Part of a small language model's weights: 6 heads of 64, learned positions.
Each number is 500 + 40 x the weight over its row's rms, rounded and kept within 0 to 999. Layers, rows and columns count from 0. Numbers have three digits each. The size before them is the row's rms in percent of the matrix's.

# layer 3 MLP down, 384x1536, rms 0.04, rows 293-318, columns 256-511
093:495483522502515498513512566559538505478529491593462526362543532526598564478497474502514481457531456515466465513515467499464503526481599537466481519616553413496502486558447503470461547595455488512435466517413540479550433503508519498498446558514549522567568441515544514511465464545490502536495514474491463507480540489508446518472481478496475464621512496499466455521535432501536484506547522487496508449480451600507515518450556513516430496557491528465470509525503505503521573472594469448544490503564448497519564488503495478603543489349511480481473443547529559539455538489478501533499538564493557554518513450411507522523501518510559493548518480538594459420491511503542529451461468482504518509504447531511422508483472541592539546443550520458531479510538475517547497496485507
113:476557455531493469481527578475491557549513400534428507571504481462471452513474548435425510479492467494506500458539493517455503462458557457541542468547460465491467487490530467410529481508477470434500410448476409549456475486421500489528481475501526437492464491495578511479471499507470519426452482522468478483475490587512508466487463474425490478493462451490431425431433491491506430513454394515456444530446470511504440535479471502475494539531517529483459508442488470447537466450420496544530493485435479442514512512481451516520492480434507487561493468487526508533559547525499461438458542529448511509544504511477468490533581574469482500545503466497518530495460490492533563514571456466424549444463514482516497447537520434490491457513488458427487477527507452481467501424551503
104:535488430547587499552526521465496429504441552420470550507516555489457505467488462541509491533457511533531517556478449473417446487531504512443450494534518504518592535452466522490495544444463526554502580526531494456482486597472520530509474489491456558525557539485504496501481472488503458480499497428584465567487538524518528545574469500462519426504491492545530520437500460517419536497545458461409502615548557549515528490513481522470499534512529536500478470526493494501475504523445492438498641492506523517534551510443584486511520528454540480501548497559523477490498534468566461516496504564506480540539534497493508572513532473556522515521537465509536565445467534467467489486476493543592500491519518443564523478527586532453496453549458589566566523520541497536456514492478547
093:543523511508506541489483543538470522557555542540483506525536547504509500475476441548495545573568448525539531592476444575482517531539457461449534454508428511530532487540499527501710572520547483555568548499459496568475505489506488572507493522478509600490446527531524497459494477536489496476465523531590549463487525477533468513557558486569525573495420608556452421545477516456501483470464556526526525481560468469515577435523506537496473505488502476522544464582518550534523505504523460512559591511523497478490435459454573513472461486509495483484530526531507512566489461478480527506505500494567461502540525543534528567530533466493388486447432514529564517586451567593521604499493473536480527440480518532485488494500517514491501473517601509532520505491490382462557482506503441
098:483553432580495535478503511442547438519514525493528559504521591478509498515512504484486464453456551529471496501468524480474521503464449486492551516467481475428460532538523526468503470465552527582484507496525542498505466488437486464493478535502579575413490525541501500495514488512488472495476533492490444489625493395455579476496523488444522437486509452463463491517470500514501463476516513473498486578433400507507522520492586515508473484436532510537504542499609510437519476509535472569453488580541530549520434515467568425508474527533487565547583481491578418460434517456490518544450516437509522459458588540474489515449481565461479469535502474531549540534508551500583469482502519447475424450488558477562611524521505498505495660450503343489537521496503529555510435433559532
100:525539507493531524493485489637487514518547540468470456480503495516515531479534526529517473466520517468461524450522594473527407531517582478481508521467482520608507517565524498518510474610516542505427548484482481575527476504495510529509494529494486521545501559538488513527496414465520523517477484497462490474451504544550546532502528496481478509525559469587491493465478487480467515453486517416494516416477525505525533530523454553508482523512449455553546548537437530507457472549546531493509456460551524485544415492621599511560512467503512508464510497507445466494485527426497517527525532493507497519445460452516516528576596549469481461516472462536485453495532511557513498508487515516523470435512465480436496503524430501507511546476494474574524537516466509590444484475477408
097:553569486531538519549516497502470546531498535456492539487451468516498492416515497472462509558487567494542493426559406524515543511493578550415535439486495442390539431518465443478438499430459481561493507502423521484491458507550505559515500426477591468567476455476477496524510558554496496522523498589411516549481531471466460559493475525467572494524578506498483423511510547511480522494547456527478488433510511488507494531478501515452562491461507518508450478453497476546492496482498508486451521472488467477472521493483490426504520546453520558467466480547493506488539563475526483457534515526486492458517484454433532504584587399526516509455509474516511512528478472490456461550523431557496531498428419491486439525459442517514479454512534511437453523484559528467617476512518560
100:491559514531556490530528488501582518507485564528473510534505423506489487568501493468526400486508496477431569517463523500496468452525440537468571494549513539521484493546490524467485513482519496519519519511474509625497431503475512408510512585519420470543546443509472485537471483560496504504494503548450505461520456482596484505503566514511473477384507529497513515485550413425520497488458577463486524486524521502502460461492582524528405472477452511475543492533503502507544487537499468515471579527446510581517494475521395533515525559481459522426486402517473475529522468527502527498532457490495478539592468506525484503429557535486505493470533512522475457520523442561499493462397528481458617475486545530451401513453461476529469442617516487531492545512480482505489508482473536
100:551501463482493526566505560523555426470468503558514538506490538481462449510496584533532531533481481517549505528492534475435505501485544486457521496490517508549514481517478475482535581556461533553542545513442502472560438558409493544504478545499552598542529504578469521532485466467488438427521556470514413454513516547479474511557500434596502456453489480490567538563501481520518549468570489531551509544541506482478522443495496489531561461438510538543512544521454536608513544591503488457503504459513496503480558488503525478443507525473542483544535519521546490540629521525466546547526536476502503626480472430544517411587407512532474470531570562512547548491475461494566506471481541512490520597521484496497443453457586488514521576469496618427520510470459491567452464493478551
099:510541475505534547456484403499485441510373500524485518634492520525502499541527581459511488402522521458450504524534481504530450521500441473521509547613495454480487503528468481484460467539492479479555486451482556541463474484551485513508502501509477528489496413494443499525534467522519466486474531528496515462489452586425550440558563491492499560482527486510465553489501479449514521510475420524499496565450518511512524511501509475459480522496455531512480509455476523478544544488503542552422512464437457549544518441490546487489542484521494480514473354509524421479553553444480390555519518503498496505516498504564510500541511453434517469608459474494409410539506573531564532538500520483566477470398472515503444563456553527597517472469605530481436508508535501551424521488590552
101:513497527514497474475474592505528452544527512618500512579515521492512485541498463504457551515551426544569504471579531495512490505433511563473541460513521525572503503518566523442479480470440513510493520532509535447457518534451504505489520519494491546532496526501429470503476518459516524573507505613481571513495516459526524539471453492494449491545519501494523565508488553574508509511526493523503494587547517533502484501451495524513600478485468526534557490532558504543469504518475517454478496477533469552467504445510516557543493520550476516531546529494497523490518492503503518523506522446463551543412492571494529491485489479597546502552478447525525506533501444474486425521510462558586454442561504467546412456571512499536488498490545468402513473493539433454500452437556506
111:410538432424459554548537491453471474415461408544372468525533449453444441486484485523494461499534525501514505502531541453517447513473487491460465488524503491455486510484476477496476455401471525454522460476513475538463491452531440493538493564498531511448492551569492499472466499567480507481433489457472471478529475535506497408462490403477506422470500472477428489526473515417518527505404480501467467496476523501532469464497462467477505487489439495486483471492568505484529458489551442498496446555425509503471495441470523484409451553596522558451404544482536563508504536535511463552522448517467438494449535512450515525457473476486452442509509501432461463477485455467456508507465527436493495418444503526477550415500530485474483373536411497432482478496534553484496458512498480
091:518431443513449530473552535511481515495430469516490494534499536535512497524543478508529461481464503536508492440512531493490489535459535514525469485485508547460495518502535510527322509490537530453489528493567498528496561597473526506467528500498525501492517510528438501489500496514592486484510486466481526571472503519562449540460554499557536422530531511502527524478537505516550497529477550469479526586529500475505524548527455548556508514486501498559497533548444529465546452482478557428578345467501514477524469503497464524529560574446558539533531453472481535472513571497485504524535555537489510466460565561535561474581551495536560508430508516452436512418566490476496532427498564474502463602496530474540525401491554476493524526551528478512507525499521480452544509504480460
099:459559578521495482458493514576497518512536470464518495496522471474514547513490458502498484432543548539489464473511443540528539596528457449508496517604494571539515500506519532501449533511533486448484495496473440424486495530499523559486521367495479506521460517498565509449454601505548509523476520581517564534463546499455531509487449520440507622498516441512564504546460478519472483552486458530487523518490528505531516484537546423512472510437517481525510530608520484476533557426607489545464558505527527505453606481497574520566524481476474586432516527457595471515536383471492483446541535487508550509550547441569481506418434544449442483508507555505500564448529448502457494434392464532551562438425512547480428513430643528470489432475527575540524454475497588442587531568446513
103:454481474497468423469504457494491524502468475494467505508519493443476477514507601477458505457499482456497501479454501464494541464492484501553523541532466433357465532461479508533551585470529464544514485460498439573480518465542472483526485503467398488484520463442523471427519526541477564474494423524455443497538494568474455437469592515461486391518493501434406565423469515460482448484489463441497496556481465496484465519514539523515459469531481492532531489531503555457442474479439522530413747471461491481519555458447416461456451601466533495484467473479501467447504450407517474517532541419504535476468519499477480485438538506519508445526525459487420499488495540479496515511508461449547497539494472481470423532514485504544478424462454518485514490508496483525518476473428517
094:482606469481465546522477554557450448479485571427502561507474489570537511464509457475534522524458520506524498463513454491520475563480444524504552496479457504458525549489597517549490511436485539573461534540501426446463496522555489494438490478489582549473459566513484509481499488514500528457484489454478493493482507436548562535547541519456491571520580516517491514521525549532524492477509472542564493443525480493514500434508496501512488503471596607497502472553527530512511478546550467520478391559454569546532440517441424564485499568483468503490484515484629506514545553503563471504505501467503509510511474579565613494471490551556559518495457490531510475503483540485524464497466570473455495577621490520606524492520501505546491459537511566486499478510471513519562472540552482
096:446476571475432453468499554424480506506455560491508501511508477480452442501470463502456454526580503495494509504472481481527462496508474473495507474470525490533517515502510472560424482465515440461443427497531478490507484478453482506464526545473487532484518504451498435521498405488455447470516511469542496559473488493453477451483471521566490508442441420456524569467500464498500477491526520504469504536465519509437476443493500450532500467546521467478570530487494410422495502474438508506526557543471550514545530528502460525422511627472459510525575555535486445548489491455501505518490466468475466502565535474453468492508476429516482524461542502506497505474466525572469483536541427454579503492415532522529432495531566515428498430512456617467478473426500531508531477488512547
097:480521492498493489546521538543461479446467564411536475515493531458482496520506557502485451606505496538574526472495474464428482492498524482472487480513502477476521348445601545472506416472487507471547507485433418517492482571427497453517492464506451534447476503519438501424508520491482517476494513545491481535547531483435454489475473534525476500554534450515526466518455499502479554476499418500467491478520503586495493464502481481529489549454573556528484454561478449542477548487528418489582524508442506502493535504454535498493496496468496434420460526489486491470526572566509496541428539527481434478497523553405455526620468537547503415499519492481548469494433531481513430558470502523535474561489514516404473467481512502610517519517532546558459513511454441481458513512493513
099:448460546495479454493463516528447537516517494437396509515556500483551483514517481504494438509377496529478496481561572452493488467534446517492444488447556522520464482548560504558621513448489478523543473501442530564520525486468503498578503531539494567520489530476496498517489514509458484551457554485412496475513527540573490439468556480488489530492571507519498476532471402501519550488522523483453497435516409498466547456502511502532448552433433486444465432505581485471489505473558537418446516544446526531475478506507547535432522475538431476479520583511554448482531423474546583496500493562467486456591411432445367516382512570451497418523475496592528470547496461488509465556416468483487511471396445604487483526517506443492548498462443533544489490532513455474610524471475512
100:524553506532481520559512551567510513532530457579449493467492522477517538503451534555481547455596437532491495466523516525523502580481500493518518520348516514584541535495506481519457540505516475522530552514475503478489556530532471582484496465522668569510518497550516535551514430499483520519525491568553537491458554444488487456520487523498489467536533560602478519488459444493525469481513478451439494563554546541521542539510520518480516499544505530516542530529572537519431459553435488495390512505552543520485480557475440473477519484454471501512531436513530534534508523523500514558526441526490483454436560573429530575566593530486442555505431515508500570519487557488557506491543433434473528474495516463480602459472517548529545459457453472426433598475543591534496521515594466
094:528554387500535482533533455537565453473529435511490478501511493488422527505496531525545500508627480517495487481439460514497485560493493454466442517452548549482486534530421538475425509502539522472536503481533548487449501492466485572511556404491522387466533490537532475520531550482509421471526542383485522510521504434471527508504460469424459537516505496486529519549496519521512510504512550493449529384490500537488499545478518487521429531539438484459495506497478477466580560483517478533521518484496505524559517510511476485530431446608539503516467528506566573532526446495491529536471558377526567484525505442564454543444432540511534457565516534525513506469504468505538502534494469512406466526446553458398534520543501645595505381532417502578531512514491512514492487501523502
089:500568586504485547498426535557546588451485528476513496380526528500522481455474505558567472477454399488546487533481344555458465500574542460558505469473498576539528538581556524500561554559531536577601488497524472561537433498511569444537511429499443582490507564523461519532482499495479511489475558463552429523510532448485471438506575546542491511530501517490539501519509500483476559544577523528519505497533524549497527473530494503554561563524445527506565483556480476520467502524503445526458521482477452486483445487467454451510511462460475532541474653505493490532524540574512557457514512519527430547472504497472554509583507453540470569440435480491496520489474486564521546535452482508471494488499489495484542429488448492488435545531533560537466563478527491504519501418471573
103:478463527585510488433468444438446480485479479462506606469474459451445497453502521448481411497492458537476524496536416499470508442510468499476513527457461478352479498491537479558472479439547476522469459481519426547453470459480478443497467496479506409411472548445510505464469483497520495502460473526441487434536449489518513434485578406382490482473531463497431492573476436442520419538441487468470458461457473461486451536462498484504487538568522557471503498451491522514507524438565421490496475467469546436467475487464463469485451453499478531590417548501468492461532570566471415475465551572491507521523513506435475524496491541476510472447488499440455455537478502478476516479499527426357496469449556496531503460569558446512485479494484484481450507522476464465556518480514463
096:438431489566529514467575553500452573486555496551550547546534477543538513530497523471497415466433507436460418455551510507570496444491539499543518510507480430550516545456506509512541502522416532395497483448529475483484464529529415544528479528481510483499493485532490504441494496512445446434481468552423492476523474525511549464488518475529586472428452505526480524506524539495550511579450504482499469478452464427497466501539547449514491497586492387456424494479503487516487494466505473576382561483489515498564553562462541493520515490517517521455460476470526477448467487525526508510472568474444489531525558478433481497536454504500509469524509459439467456403444518470529518512516550413579533546467520576475479527466533464430503504537542535568475479548490474506496458508467518
094:484515520388467497517467500440536538593513546460445500525523499538457500559533510500477501567482481412452486505462542494516520491483467486454480582440484477523523479472457526565493474406531552484497500472495528573513487561513487578496525453478436536465472489458477497539511481560471512474465561554566543500512509478461638400532522539511504556516433473552511490508464539488489488482501516481543543478504489458483498450507393484531454461497533516443480455511474441442535566516525508572477403448459502499489495464537512444501501539471503476485530506447526453491424495526523544601513528549499388481574508455421508534524517464508381530484492485510457478503491457487459457553528556428535409407526500447480475554531469507512489472575402502462523555490520490528569480496482515
097:539468461480509512487524548471527508445483456564486515599468440467499511475507444525487563534510446493522508542531515523471482527496496500513509534572508517438524511493437411507476511491444473524462542499536454502487515505446508451497448514487540542432498550515511449512486427462513464569513469525508468531523505506467512503464512486549519569545502495475534478461463570518489495510526443424487527486521537429461542492461459472465469475429560459467430434541486519480535530512466475492555476462493489556492474470486533592477457425490488446432494538445508518543500498461422559537512511552498495574466512605522507496554558497555491423459514423497537517572507478464522495551564446556555480445489545526502449471508474515484514520476420488432441444530488491503491491530498457